python train.py --tie_embeddings=false --init="normal" --weight_decay=0.019
Each number is 128 + 24 x the weight over its row's rms, rounded and kept within 0 to 255. Layers, rows and columns count from 0. Numbers have three digits each. The size before them is the row's rms in percent of the matrix's.

# layer 2 MLP down (transposed), 704x256, rms 0.0623, rows 140-176, columns 0-127
096:112096158092135153179106147144079136135129131133112113123161144176149139149130141118166170110143129116103147123119156126124137169139148110114100123109168106119119155084121114140139148137135161109154098127175149139087110173110121117139153083133141110122128156126124162159140145117093162134135102127118137094135152138121136117139145103123130078103121109151129119123122103093111130143141
102:155141080191123110113117132155094180117163144114144105109101128099117131056114126104118154132155132172152141145102121152122110093101159105110152119113109140121145070086124096094135138174161121143091126161095125124097103106161089079106142136083122116079097127125123125136123083130108114140143159120175177119076128161167116129146104129113114139115145133127172125137129104152147107148107
093:103115099116149165108136138116150140120138137166124128131111119105143136132111140093132150157108141104115131184121119131161151151119095130094125151113109138118130154124104155115133082101106118161125158137135097133070118126088139151110107089123099112109123130104100128159106112130103115160083122116184110151106107117118155125120153109123158150104131109144166058122155092126113113181144
100:107128122111142108081100131174108131139111137155151109159147151153106192136182178092115169128146093118122133122083137153110126183155137121144140141117125126129127094122160152156136113149104098137120135149119111096136115156088123146123160115128152134133086130171125130124117130098170113127117133078145121083106139084122133147122148112134141124124185136099081132147143118152139112134138
110:152182104099119124118129146177159095092113110073158130158147125118133118099132134081122161141122094162137134126099152120143106127104127133139101169119100144077108137123169152135113117150116091140147100122137132104155143127112128164133153138129124142153075115127162122153148129118131099112112119096132137142130171161092120102086121114117119122114145093123143077116112140142150177123124
099:156166125157139113137161116147148137127136117129133118133168139117105117128111128136143105134098127088134127130142116170094136122128154123187136142108119139119090167123115131118150128139127133152152117137143089134141107094101125136122072132132130114099104119163116130118106133120110138193140131194095091139131140132160131117140125121123187114139093117161130144131092147124105127123090
096:095152157075132103123134087110154121137140123210105070132143104144108123110134167110188094120140160109130104110160113141151106145118134137083128117116111098134120191093108096106114173111145121087150155166119114112125126160149141140130113097120124130121110136134134076079125171129164146168142157128110103097141130132144136133109110088102118110106161112136185154138132105136099158074143
102:085084160108132130140144140121140118124084121095126145115152111125147146102121105116127159125146097162162118097136096135135128112091135128121141151150114121098148134150164141098101154122109106116145127182153086102139094099121155143166102150177099166149163137140099135145108157175154116142108163149098128129153140137147092110141154135107152123158125118114155156120125138079115137088126
088:097091177131102120108101125133155103126130115157156126112164153079140149166128117132106117101133135136104109165134111089146113115141152111125109174136116144113122165142131117114129108149140151134129109117134135170139166133193109126135138127158129124166130125132136136143096192139147112127115105129114113088096126155114110128113148131152134117129161102155153145105143136138135121081162
107:087122101094146131112141134087128114114162170109098120144142130078152114098141185147127068143146098127151102115106135160164140142093110116112151141092133140158148181140153122158086104133122062149136147110160142118101105146133149137116139154150126153136116103115137146150128101131112148118135154085144102142144183132128113144094165160121120121163084094155120122144137138140108104122136
100:167123156143144120143101123142160134107107113187128133134114091111088129162125120152128118124123107192097145132092131110097158160161147150095129133124109096129118161098104123116102103114139171165136125132118113138107132155141122177087150128165135124125134119131143116163118136071073137113136168153124143122126132120125131132163113176113116148123142097139138101092133118159152116075103
097:099101148099134137157159137146132094106148155123120116088136154161149118148159124095106177128065096086124097154148158133134163113140142137139102134122105073143085085110111133117119139149129144122124155139123140127122124148138153135109151109092116106127160115126125166106136132142097119151095123125141112120101106094116108150172171142109148135130097103151165116130142146167118094143129
105:116106135080182171099156132103108139165129109134130112141147096137126139137119155152116146095165176138126131111097104127176097131102146120125112127147158144168127136160110145113163135088142149106103136118128090110122106090163144138099108066130144124148139095123119140114129107068109153089106106116145128144119128172164142102109129139123145096113117116125116102140139092108129114118119
098:143144135080132141129158138128125146088134153108159103106100136073163154125098127130125113126182148125133118120122120107079136136134126106134136122129143175138119130124121158117158161147124119131140107114087117122147148113132078125152145104126127114170133122132172084107151160106119104119145102079157092101131144135183114165131185113134112108126120107102150142144108128171173121118109
129:117164111117162132105157154085110162103138155129107145161130152185133098117182133139132115129164152126148128123153137071132130103106152099118080101107133127153137148093121108114134123139117153111123099136106128134150131129154132094104101110118152072143166148119132114163100121135149168153122103119143112097134153117151139107126180149099116094110125121142132178099109095123122131156143
091:152106140089120130153107139110149080112137123185057109132126143121148117140100129135134148084131120106108135123141133143168156135139118145118137159118125157076096125098152076118123131096108135118171142134122142141145148134144140167098139107092152105095102126143156120146124186092161136136089097161130149134129136139114101120167090165099155087131098139124139079125143091095146153113132
114:129087103129131138119125076102111069143121112128127154093132144116113141150095138095097135104133136147142148164129130155104097128109164144124168112094121086114186117162130159104102129154161114095104133119148138105157115079111089143151119135114141141171121115146116147140115130124061165144145172147107163107141158145127139114060149096150144117144138140122188088162132140087127136137072
099:131119084128125135183121121094119118119169117119120098118173111125123132105111153130137073119134085117150127155155121140144125134177081177111107098103174129111129120170188104107098153154090121100131084151130133126129117138062127134125139110109136128137150155112107119131098153147161121165092121133161112116091139078140107126128124160145152106142095124137142113143091134093143179134146
116:120126129183170140129191148137130135108153133107099137098111138122159103117107131150110183133187121109123152103124121103111128114148106063119111114051086151121133154158107148159143128129110142143109157146108117097102120141104139096086147135158145165097126165117134156133145141161103113127103107139106181111145108086154132137098110151151129125124155108148118095138133118118153086140157
098:144113136136111135135123134167137132131096130127127116159145123172096128140157133164119115139143095123140129127119092155128091107092105120149157121106124146081148080115148113127105112108064156142103122130128120126134121139095091125105169121114125144106153142115128103116118146120131131151130119119127157127147126110095137131119120164131153138120113114115073129120106117099108149122098
077:137150145131116100162145118176110094145144099136124139123132172140100166106142135104147134144116117128085096143124136133132110169142151074117146126146131167106133126162134104166126143151144128167100143185133098084102104147165172117144114112154118152104130096144107164146120139130089128084172187140096130097113144126128085110121148186137084104127103139113103108122170172125131130149122
079:089114141116156110153117124143149182147138095130137126150105139151081175137128095122132131122139128144113099134154119128121143112134119138145125101113113110142110119153156129140108143183136119119112091158136151105138140140132171133114119104154156098134179102119141070079141146094184151118134101093099089090145136136107195063123135100099164147124163127104075130160142099154135143115058
101:171127117156177168191149082121089101095113111112070143141128104141122088125154155123093128142077139147120147108166145123145119107116102135096092145107117073094106163093111126087133132122114134131140144153114143131146126135109139146140117130168122109127175172146145123135120133113096101133111136139115166124129119108139097088091139120114090113111157155144124157122121153098090107117183
093:168160141108135090133102143119092114134107133139159093139147125095118115128133135117131110130063104138156111081093112127112154160126101124114097102186176138130124112159163125092115119132130125149086141099148076120133096142127163101116128134131126113138110133112144125109145169130127169142181160096127153108140123089154093108123075130144158127118173102143136190142122124171133128126100
105:110134101139103120144110100147104136128182101127136136118127132110106127086048126103112141109119131171121141121098125142129167169140125123128130112158129079121142130084131088109124161155111079120095118130141110159119088133152173138119109153145177079137124152125146208110123096133066135117120125124175131116081134111142141129107118131126133119133156118148128126126142118120169137104118
106:100143150129123146111133144155106113102146148150171149147170068085151099100139155138116130125159174111059094095138134132142148130134144116130136114114127107154115110087139169109088123121132112132092134116153142128092148094138112180129119104124143114119144108134150132111091106148177122120181067138133135126117134146139104135136125128131097170102126134133164104144077101134134159088107
097:125175169128082159144096095148136125128076120133131153099139146151090134106118116100085127132119111152125086124137111137157102123130121133133134113122100153170136153162119138120170128152122141085116112141157128137125170091072122131110139138116097159119117152132099107125132101162142165157165135133125118148115121149132131178108164122159151154142138131111130126129164123152137090113114
105:113097119133119129123100128161180119123117110104128094142126146132140160086119135138133148099122125144134126110089120135079124149126093099132145151088125111124156144141086177129101121103083127169190195111108180094126152137114157131140121115136121091169129114144125126090129140156138095143173131132156121140151138110116093128118108111131128077117094120157148070118115160155108084128138
095:116118120104116158141155154126132061126156159136073172103107179165135131082109158135120122137129129157134148142133121153128102166068141165097119148120137119130124121126163118064167109142169138089110149136157148167138125137175129138100162126143120113157103110126114103146144115164161138127100125150139164095132119120140170120129113108103058119181126171143131116146125151126124092134168
095:119131129126166133172146136188154096070119130147086132133121115171163099113127133146189147140133149095114107093077101147148106091136115086167130117139073067133101159101144082108140114088121120123121143123136100121130127149138099134083127119157099107118113157131103100126084091116120133121139135131142170147103128106150135173127113149087146120131138141124143123088142108098126120132112
102:124200117099138104129126128131163142135089134155150127131119112142141177139161153112087130113158166089176107120146164151101130154118102117116127138137097152117121158114124150135159137139114140138134151116114140148113092124150136137119114110118116093128094165147129102148110136075140139111143136115136115113139155161195126082142140116139121119114092109122172149160107152151106146149126
100:124150091109150112146094130071110149110133151162147096125105090112153092123122167150138129118134124133133156128124111147147097179108116124089142115139185127150126144121139156106112159150141140080111082135135086111089096114129153171149141100115163082127160149152149140143111087152166102097152140132130109109145082116128119126120126113083153131129162133107095156108111119115117171125081
091:126160155119137109139171139166118112106117129143192096147146130108105130113146127134114101113096105131151123174115107111161149101169099150111150142132156077111115093118165133156124114132157108153139149149134151153124157131181081114136095142094129113124119141148161160145157122111083146105154119112124154098122141112136088130097137132164118148105144112110171108094141144154143086090167
111:109143117138111111111124142125200132157124152121128158134105141130169149135122132151111117134082107145139127145169130099114109157124111133071173154098127112086150076081111152153145165116121115133150097151138131145088127151160158109094117107117105160128122101129126144116103133114143068177145128154151153156148124128146114119154142070117130106119110126124148161167111150132085127120143
100:114162137065128098154150101166106121132118100096116157097184132097167069119091123165102158107135118132142147092141120123104119067101110152144118135112100108145131142157132133088159114130178121157117131160091094154064150124157110100097171135136134138146119144103117095149121143145104133123137117127097101108092103102125137182132167092112098108059141093094094122129160100102144125127106
094:124111154147140148139112103161145105125092106126170111141127155106109087137122126148117184129126161143147126158110134140123150152166138112154097089144132116151086111140126125089128160173148154147131134118139156114128146123128141124111144147155144133164172134145086132127131112143185107132163124135095114159116139118103089144136139150099098117112159133115157114159134099138127145119157
087:123128130137127166140138161148127106147114146110141186126127105152108168124125141105138108111127105131124175113127160092097142123106121165095085156140142148146157166154151139143118135112131130127114131103115135129140122123119147104086141154158106117127139164142127137103154128115140142142134145140128141110143124106125126147163134095149128083165127121131130144128133131157135130116134
# layer 2 MLP gate, 704x256, rms 0.111, rows 141-176, columns 0-127
102:133106135171129151122107171093116113107141149133155134124137156116163137134112096141129154121143106124097122106094113107109129118135112160115117122070153124153115105104156182103131156140156098124129137096113123126123137116123109153134120120122140069159093113103104128079122155132135128147153129139166145131096160119146169083147153129164107144112088128137144090171176096121128129126146
094:143178172118147137132153087111136129108131133164115157093165119109082112119118159101133141138156119124105154142162141126123129173105160133121170139149127157159143136095159097152130160102102089186096125162128156112099077141097154120093148114109078120137119123109123088152117116138147145107094113116175090139123127159095131087117114121140102126144129079112143119107145071106086111155115
104:111096114150144166128155140080161146091085138114136120103117108096138095139073094102162122153156153083181125107113092105114149112132100165173132149151121131136131149093126130153127113134141111140066144136151143134086136167109112127120111160088136152184158136142107168142107110090178139131080142121139142121144106167155147112082110135141158180124149137113146122108130120105139169188141
112:174136141151155118115130116122150139164123103101166150144191178159155165088108131122140148140139108127169160152108140153152099112141095124115090105152133152113162140130135131153116109162162153150144141105135123108117112141149087151139120141103086145103056092149112122151097150151139143109132132105128095132089126207137092158099114175118136134146139100120139114126166117149137138151109
102:101146165141147145101149134100103156086132117105136141135123150136105127119174128085143140151126130133166156136133118133140120133166106139135134127157199114133173113133122137114140150172173096172128134128114107102115128134162154072115131150104126154119161131159137129127128141152131178116117131155168140137145145132146133163118165182144138153089125072141110105117157121137123140168162
094:130106080116132119112150158135137125160126129110128130099110124135131133103136150131121093109141110137083153129172124175140142130131075145187170129111139101109124128129126119164186120124070109140111126117174108133154153139102155117169113147094102101140105136095138108166158110134102124129131111088112159091111119131112120147129139141090109152127125139152117171125145124106179129161072
100:106070143138135105109121140104179166107147134124114145132114112139121158060146137107142155115135129121132125103128105146088115137144127147113105100160128117137132182136129123126135119178191157112146132101130116133135114134179119135138129143097142131126121162162108132113137075120115107168110115145129113125163158112100116133141102136146163142130119132123116143181144143142140090101122
087:119115144102126136180135119103062119133143119117110158127117143129155160138147103157120154147144111101167106144106116114173160160168124116159105130128119167163105151152137158176150143101165100121099182117130111168128131108115164162092179112122122140115135157153109148146111167127144132097107101125161134109116141101122127136112115115088125143091098133114117127134111124102174088173129
108:145092142132137124106144116124126105093111101149119142124129115115121125100169122132133139133107146114114120170115122101130136161117129140127110159130140148108093120090122139144107159131152074153127143127144164067140157119120137126111117186129097148124120113088132112102151124079135180157097125134126113129130173115106128090128121126083140124133140137137105102115106084116145092155086
100:136130167143176121121100114122142118104114151120139134152121134154139138138109136128126112164162115141139069134105129123143147134098134163149126177156113117086171125132121097084136126113175135143152172124106151126135152145096099118084145158093116179121141106140123126118056119104119110146097122199102136098106109090149156123095101176149156154133102130132117113157115136118168132142169
085:135085092131143144119142129141124099139108085161132109133140156151106130147106131116122154146122091114129109135146135164094151128130102103132115133103107097128125084123189180117152154141152136083126148108151144155138090122141135146144109125110148109094137153118082154122125134053061119187144110161144108125106138160116125097155155175140137091162125140149145129133117134113118166157126
110:149152109095123154123133107155145112128129104135116114147130098107085162119094136145160130165132112145146143128121135091111125157140091099107115127082140164121144137176145167109116150172081100156120123089101155128112165117105099098092064122164117126137146144123093132087130068125132139093124153127045126127149142163119094139123115183149156131134165078107118123128118105120165134134088
103:139170121121122123104146125133118138138131148136104187093146153118082144190131145131122147180122083090144127154161096148112127116103093149163127119118167155159190137051126110085120104098133079099115119135167125098153110130086133096135133173147063159124117095130127079105103153139097179100146115151151135079098101115111120156074127119164169118118134117138110126144128064140154148136134
127:154114121158098147106113125149116145152135108125159124100149124118071114113102110158118127110115108119123153111113114130161135138094109102097179086116116129109127122166119140129109117145136093157118177126134107163167108164135126142155156109112133114148158164167153117053155141105153129092136181193160130142083120154131144135156124088127115134132112116123132139126093157111115086154147
091:142141145078087124119133151115102088173138156120139168108113123094105143123093135173076117078117125138085109115136122117123113137100108168126170111140106123114096151096119120129131106096124134139164155122099116092146139096124100130143074116097118125124153186122134127096161089121115109138118124140107144136131117166156095102148094151177132104164106114150106118110126140163174143128138
118:117149100090202122092137134109135112101106140118103145127179134129123134121130092133118146146111161101137112111150145136110172142149159091121111150109112108119177160115118123146128117107171112152167099096100130137142095154115184138082131189134116083119141145134137153123171112146198117121124113134089109156122152134131139109138097141128109146113104134105109079134110110133128102104139
105:071120153134129155123119118141129092150137116163158155114113115106091160130100134148113115140111137116091047145131137159127137130107135099125095095122095123142141163128127165149170129104112063148132148125117165101102152096189100132121152139110144073118148089170108165116117143087092127159136155145158110153124076197154149100122118115160130137145146137136125143168106139142152112181143
109:094094169090106123105083088089136110151152143158086111123102132133157130119118149110134124123127134177130142103146131098131116145132141132142177137152102112137149115116156133077133100099156092123185124102125138108107116144142148193162138119104114129153152134175130108125147160114133110101091116139151100162112117163080130096107119138102086129098074124135147103138149160115122100153159
098:120117162106128134155136128120144106142119092154177117139099121126158110073118149083106112102144121121112131163135147155174125088158100123129093116116130114128115101122149095138143162133182125127092148139131130131064168149099160072147128132118130139128124113120124114115126116115111188099143116144167144086191138161072180134146089104084123133133109158157108115152130087139131161163111
078:127092107106115090135132141063092113130157129141135141138149121129139150136119098120124145151131116129152153188080166126164141132077141172096149156118152099124115163136088144125127108113099131094186124136108126129109134133088073156124128108106140129115097119113130169071148116167165143125177123135154114122128137144141138138100152127127138152154107147145104125126158121150154057116144
079:155170078096143157139129151125111176142124137131101162110131104080101139137111136135175065136119132141121138157114095147125122099126130143123133148105097141132139141089082130115113138149151141133133117130131178133115128121135136113122074110159136096142156131094110117110088095145128144164062115089103099109139153159102102133136144117087117145123152132106097150145125119156132091167183
102:116093102183140124079118154083172163119120122122087134132093108128096163171134137119180098096118135164104071125124148138146153131116142134132144142132159163136097151157140129119171155126123140136173106126147157136171152143147159134111162158112094119095127129125098132143152100093110085150170083122155132119113136128103134118184095114139118105133128138115134171115126188137107124147108
091:085125118156106132137125114140151134145163120135080118114149105142117137129143135145113105136115149165080082146153126122150114097109144083158112127137153104143105119099129105146150143126134118083108174140121161132131123104150111152134121102118148112125157143111139143140137088134135113133142175126112112118078092121103136118120127145091105170139088089135159117140112118088107161140084
103:113077086144123156161150142108155126122106126162117119184162124155098120129114160155104114118123176137119129128134123150143135098151121123121113142153129137101112143096147110143138159139123144103162142142156113101105111144082145137089128124163175062128150125090091135157136127110125140100150144124156134137184093170123103154132160085152142094144130139133147157090124126133137118119130
108:157174129125160132125134141140155139147130165136152158085120151124138128078135128156127156079125150098131147113134132113154123113146125124113130127144123139102135101077138093094121124091158123134116139149128146166111155126117176115107163165135105129135134129072098135113129134175191179137150096136089098154148126118128135120140111057125083111106127099144143076105134159168088126155154
094:109132067128116125114142085140140124143140101120130118128185141136157155107145131108109146127111129110113126120168168131176153133131112127135109095129147078131125129113156112140129151086160091116144105104143118127137104103084108134115177088126136133112126125133142165114108093173100130106135145121131114068101125119154103134114122120111151154144120150139165107132120131119115084135167
098:143121151149131115128098124185097114155139109100140156104149151121133158117138096152111146130151132126130121136121138141168159150132110107089119130139086142111100092119105141122121112107134117150119113133113153182174163131082128130112161114127125124138163119122107137135122121132119113106156093117172117141120115144132130105149077102165103106147129100164116117113123155138152144117168
098:116166126166115100105119086147135113126124106115123133169134119119110146125134131113123092152131102149129138128163122133122134122110118107120084146064108144136111141081078098182124147147117139132129130132089123099117151113087115102152105112136088109122136166182174140102143141129165090131137123146114067149171151060108132152153148192161172114145168121142142124150112144158130127131110
101:137144107118134126174139112147145141104100092173090157099118174122127128103130168135123140115133139125120092113158114123156185094135128146127165078103088114113130130120130126135098110119112159159105058168144090114117118143149074127146117127131107075162159136123134146121118117152104151165139097142108158146103123120101169173160126177110101079121081126134110113121153135124111102094114
106:124131127119133113113148115158145132154136120150089173125092116144136138130100140091102113085169091158126169098147112126100126103118104107124122137087118119148154097160144107112108161093107098128090152138123105139134121133147145088092143123151152114137146102109137145117124130158148136165112170107103166070156111124092148113093130122071127132114099144155099120150140135105124139140107
104:094143108112158157138140123120153143132123156194128102131136097111125137105124139144120150127140129183122146161068109165133122103151164107116125117136074161113088146134144140148080174091086138149153178114142137141143163191141135112114114135081102131130133094116098122127122123187112126134135150133137119117077113104109104156113129107155109132132148124133131143126080145124123133133113
087:137176184129114144116148094116114107128113180134162135095124152119115118066121169128112154148119144113161159116122133101143127103142151125140130127117114107148118135121100102119157154125182114152099139149157166112112109132130135127116167107143108147157132158116119122092104129123149084099154112082167152095100112141167112135121160091158130169117084145142114106135142071111153131116141
110:129120105111123099149127097092103111151169118161155152110118123141119097129120180117119097161084161127132124144122105126160130111164095136154117104120121119130144130093133102117152121108104091114125120112172126101146096099149141125164120080135122150140104138147124166167144118142122165085150112165112155088136124097140098108143106116142109106111127124125148124146111084088121158094140
102:138082095163132133147118140120119101109136135141142138159121096124080158115102096108125088120149117128113139098129124121129099158113118120109141168134135135123074106122102133140095133124156159149168178073115095133089153123126152120118133150122147152102161147169156122085122118093158117129122080160142130121083084120132139117104147095096169108121139113110116131102115099139163105148130
094:148154164107066112130150165146141120106116132147141143165140088133122115127139132121139145150114152137176169114135163155111136152140154135133109165086160152122122132114151107120127135140160131146158129127142112118118168092118154130127117118169173150173182148115057091139117128103165120115152127092118101146157164144144154130172135130145120142159143148142115093145154137167132157145127
090:111121128168142120126139123146151143085143101116156149145187156130146128101130125100138163156133118139143149095153128130111104145123111131124132098145115143146135139077153157117126161130111131152186156149131156135117106177138060157160123097143122121131173134160095111114147141145133150131173114174111111143156148123123156132126103143143133136112134126144097120142156137109180110117149
# layer 2 MLP up, 704x256, rms 0.112, rows 141-176, columns 0-127
100:107093106125118166073156132095137129145103135090122130099157156132132133095083100130094132132151099133108086112074106092120169171122140143143100115132103107115113089071164151172083108178162091121154125110109108143128139121138121117113105105115138141168070121141126128122134167135088115116159118108153138119106099106122134106170168076090110164089158121107148089110118125125132136126169
095:142174089100143149116136140097149113080140146129104169108156138140097101134157124098121110142102135115130127160175127109139096135143135129135111146130144128096122162079093128133171107125123096139122149122179133096125122130161122099110135148134121120161143084132118142128190145143138131117101136083196121156119076146115129154090076132111106138157171115122144079087145054136146134123129
103:115095072125139087163113090114108105154135108085148166153102101106104088147088130126150128089133142132121131120150167135125123102120102152138134110131134112173097153144145133082171178190064128141103109118126149158114136124164118138114129121105130151175105143151072146145121135132118132131115170164119118148175106193101145092130146121115113123113103121130132149103147153057136093093121
108:166163142128084150148104097138118141189158107139148110120084099125099143133118080095128099136147144118135142178108144120145118117150103130102122159159095122124120102113128165155143122123138121138156151113119103109135107116136127187153154115122107135103118171134113122150122131158153125093155094159121101137145130166104106165140144138129130112147085140113155118093121157140163126094126
102:083106154125145153164105142111126139147117195117144141149136120108157108186083133115085170101129098151120146147121102075121105118103095109126101115104137152126169109127154115108160194081115125086100121162147156126120110156127134150091138101106117154136104122113105131117174162118170158153110114116141121107178178093105177161105112129116127146121123150134109091100171102151115142110092
099:106134164077172101140150110116149146119173142165141121114108164144161110114132112150136117140115082145169149129132126145125091143149100154121101117159142139106141142144123129094151120105162113130133141138097152126102135153146166162136128151144127136127119133156102111100097140138104122153110150137132124089127105127128127119144083123056132058119148168143127112131111160139133102130125
104:135121125155126149122108102098101086104134117124110111155133129139118143069139144125111152134144161131115144138119179134173116115130151150089128139133093101155098088117150104123114118104125109088103122121116107166112122115145142133106192093150113147132142131122158144161175088134132140118114124144119162108130105101152145170143109119150146161151122132160115123096112164101136154084156
091:105143104139132108164143172090132132144095111097134148109132117148107155115119120123108149135163115096165117112165147092140109122134123150154107136139120146132129133100102073116149123093104109133079145157183125139137125129146126130148147131147130135125141120131113157152120103122088166143114069093114120117128138111106114210111146101115139151128122121122102125169140129141175104189106
115:100139110132172114117167162124110120155125132093136111121120154146109157099131144124116140139078137143119117140172158123090156162113162157135149147126151097094149132100161095083114098148171130129148125078110144127128128098122108150116117108141139104113164140151112177194145171146086177128152114156134101158131164123128079145148138140124079135119117100159099093116113141141138163139121
097:134153127176135143108110159130163124142143108136113114103130146122160119150149142118086129099170098132110119104102136154132104128163141118155137121105172137108149138127145064117143099137166116194140175131080111087133132119136116073106153159127132134112149158135104155135107182103125118109141139154152136122095117115108169145131096119098162173128130149182113110158102121128091143135085
087:103113122161137125126163156112141071105151092151131140132146187125110100127107107137051162143100108089128099139146125158117103116135097147122087138109134084142117106120134164135136141153170079144115179106166117125107071129116134110122138133102132144131152115107133147142123132097072133186141145139152109108102102128111114164160136183125125058123122163130147110099120133134143142123101
113:108133131190112067102146153123097132111140117136142139141103125120110088135162100113139126131156107136144164146103153130100109068118101108107123131143141091098137103066144141132135142182096147127129114126108135144144114157123132113160166099118112117116154159123082135136115140133134084171115114143102137128137153131071109130157184116104136124160110139112122161102104121147149129090147
100:173097139136108128148117091153084123102101143144123145114113144089103120114127130143189129101146128133147133088100130067133126143124112137098148139139117158105114127128117157153133168129066158152181083117128111120152162167134092120144137120132150114146087147172117092108109139126144138087149114122087086113125181082152130122133173108113078099122164135087138132115094176144125109125161
118:129105171163128137117101153119103107113139134143122109117116122128079149128127158180136124160105108085140145125122131089175134171104163113127156079108119156119126103120108178119105072147109124177137135136124145159147138122138137102137113146124148115110151177150113145113125101135136102117109146118127122144141086146150127152124136100150112119141114134146085093088126140120132132162170
090:127140134167155091087114160105159129132133166116104125110126147136125112152133129170134157144132146078092139087128119135114154135151106138150139165111100163142129129124105148122103127127174136162141147098126141108133136186121161118148144104124110089149154162147129109149153155152143168125106096134141135124130138084126144106165140164127108091125137140152144144119127173095146143102098
122:103109116143163115151124105097115157129068118126141098153108095116141109132125112104148105097084133141093136133121141147087109089080119179160098132179091130132114091140108145109167135146142115118111139098144136125144150124180100146152141111090111118116116080134104116168111143118116135117134140144137156074135106121143136120096148182153179153126160131111164114132116128138094151134098
100:134139142120123084110163112093144117097092137134150143152112133154157136123108127107124124092134154137161151136146100148115113111132104145142147107100144114099143131123091136107078135151138173125136125144133133155137116118111125135137172156154135113146113124172137119103105145152132083112116098124084091170143156090084145132126165204077109117142151122130129073108180127104121114080139
109:130137099186161117140164159134155176122103101111173123116112103118118104127167123176134134099162125113145133079084132104124132118143138141125115121068094130138120138136120158168163167150124152157103149121096131144141107122103141114110125127147188104131119116090131122124112099160149121124126109107108152086121158129133117100173090102123135142113176134127144109127113065109133119112126
102:148097136114105089109156104104125114108145144095082129158121117161131132116155134121172142141142107115145136112144081125081114155150163151131133105115145119119144131172108109110110129126092100136101127117137163149178095109182118159153091107171145145087096147111151109109158111115114149154124113114083176102107085122165115109115157162113114107126129116169158150109125128151122120151143
078:089144098131127134153142076127152124159144149147130120117129135142129113112154174116112158098138120111163091161183153147104144153152124146139129065163192128151147106137164147140105114143101110165101145119128115142095101131129114139141137125140125160140133101159123097102098105098135108076105136127108151118115119125116099117097107113152124128144109119153122139142136124100129154144111
079:092098148095132123136134110110182156128139133122154143148135136185158105140128136123066170152128138155116093111155119138121123151141101136148131086132146123095103119132158130137157075090107144116091170128154065138146104159144148142138155130128096132111114105147128121124123166112087155104157124167160131110136104105149135125105115144147120110153117120145166125105154138099125152088083
095:120100140120107119143136103155123099130135118150129111148149120158141124088152132143109128103098109123111114102148107136124101116092124095121124091080086082082090134124131156100118111092121106108086140126157065129129156144121134158152141129160150136112166147126154166153122134130158136165154160111049174124110142084131111108123164116103118126121116096121128122139094080088091136081185
104:103147137105080103136165124158171151108102148083100111122111142154143122097089135148142157121152112145123122152096118153135129094130151135169158150105151107120145105155101166159106108125124170136101108109105182156133189156122168138152132139123087123102156117137095137148130118135140110108106137109179100115153118156059156144143144090092115143167124152085113089129126136104149121161118
104:117167138115112112112129109154094148125142116117136139104078111103110156124137086137178132106110089072112136144098129078149154081162111134124140119129142086110155114146106102109160106133068170137087100116145120147147159123140151106171121111083072139172160150108099127162097140120135094151112100162108107117097114131175161126150122132154099122130106098145143160100116133109098138126107
106:139150124146106147129148102094138139124104161128130132182115101098112147118171137097108137140109112089112112123119146134122089127086116146072122138131134093185120142094134146100109118122131156134130112090149141073142134089104087172118126124131116091124151142183139157159102091098111097117155147112149129193095133104151118139116123113152108133132069132135112126125144111150149162121117
095:092136168119160112140126128145106129109153130145123151161131108173076109165145154167087106129162131127095148150114094135100105073146087089139152174115140151103159134140086130129128090149115122155116173157137129121123121167157158132114131120137156098119131163148124119135149130144161121109061142147119076108106143108105126122148146129104092126124126125085097109122138124155117152124098
096:133120075121127118141145158142162140111107094148142096144114155119116114161114141155177141126095136129100153128119115122050110105125118099147146139127132143158135124146147169130135158135112134118113139102119108049089126104137143114177121143118124151117126121142131096110142160115115130152107167125114134121154128156132086136157150156119144127133137162097122135103158068109093138125122
099:088178129168153103137117088136095117130159136168121127132174121098106131120145115104138145153178118124127148144123154120122100137175097101142104104125119158128120133094057080196124160142098098150169130139119108134124156111098078106132122096147150135127167122121145172103108156147120081125146105139096098145131112137137111134142143174157151114161131100128127113124095139140146121161144
089:133104113149097116106125143153138105101133089162069101116123110149193118141113152143128134152173122128138177101104156112145105148143096114117126128112136098131128164148160145099132108142096088129115194158111103131119159077135120140082114134114111137133109162130103118116112084117086154114131098159088142139133124151146101157161137118102068130154126080106171104127106163113157136145119
109:130080122119121159113074145110129152143108094132117086158177135120117124127134125135123142158080129162114096140089117135145122125116143100131171110128126128145135108105165106156117134145122132150089087177142147122095105130142115144130108142128148132130122126107125124140139106122143117076103131107173083174120068131120084118164081139141131100099194120097115085130089166085101108073155
101:137133137072122141152141119139123130096167148126117144099133156143143135184149092118088133101148124157137113105142149135117157110116133096146120141160067145100119111134125130120082130106094161171164126130089132133161121150133095139141092128092172132135182149189134108123144154174108135140119155144135113100148108137107113132145170110155076177134122167127134089114068130134125115093126
091:144088054155098149145143120102129099128113160118129124089169103073097121100120107107178154115109138079136151132105120129146156091135192120094154103135106152138167140143129148165119138176122132154137119114137171129147108134127117131119144115129116127134140146112127114085149094100141106105158113114158176156161117102133103126109135096090177182121131165129134143163148109083144117139100
104:136143183114122165173124152133118142092118143135121163121139079126136100125117115122126119119144088168134140159071100124090105096085131117140146156125148089110116140097120122093133125118152134152169122121128174090149140107109132146105088161098148135106178095053113088153093116137113129149127125110152107090120103116122141109117166098166141162115073128154139102146127164107152128139166
103:101123147125100101165171087112134123117112119089151117150150103104112105127074117095130098158146113148101131093162146127119146153132140117087132169092172123132134119125118099119140133135124143123123124173132148119107173091126122124125097100119151082110124148120101102153116111138091102090167125116107111084152078122121145168130150121135116145137144158145096142123115115144117152121135
096:094082103107138112096159103148180093155111071132137126127105183150122122140135132128141134155118113116123161121131073100088098104083138100097174122144137141152097129112125131128133151181130145125106117114129111141177146135132122103144159119150115085123149144096130111159119137120120130094114111167146139136144097100142102111176132158104115104141134124125128142137112102108138038108085
093:158119108109086146134136130148122130129111111158142108160150120125119144138098120109137171146085136153093138127125128109116139188172105135125128150134159134183154097083136124107101099150143128119133089083126101117080091115144117142120114103119134150145100100127139147140101127105105131101140152136141113093110143129106175104150134088131177107142128148153121080168171124113111142125119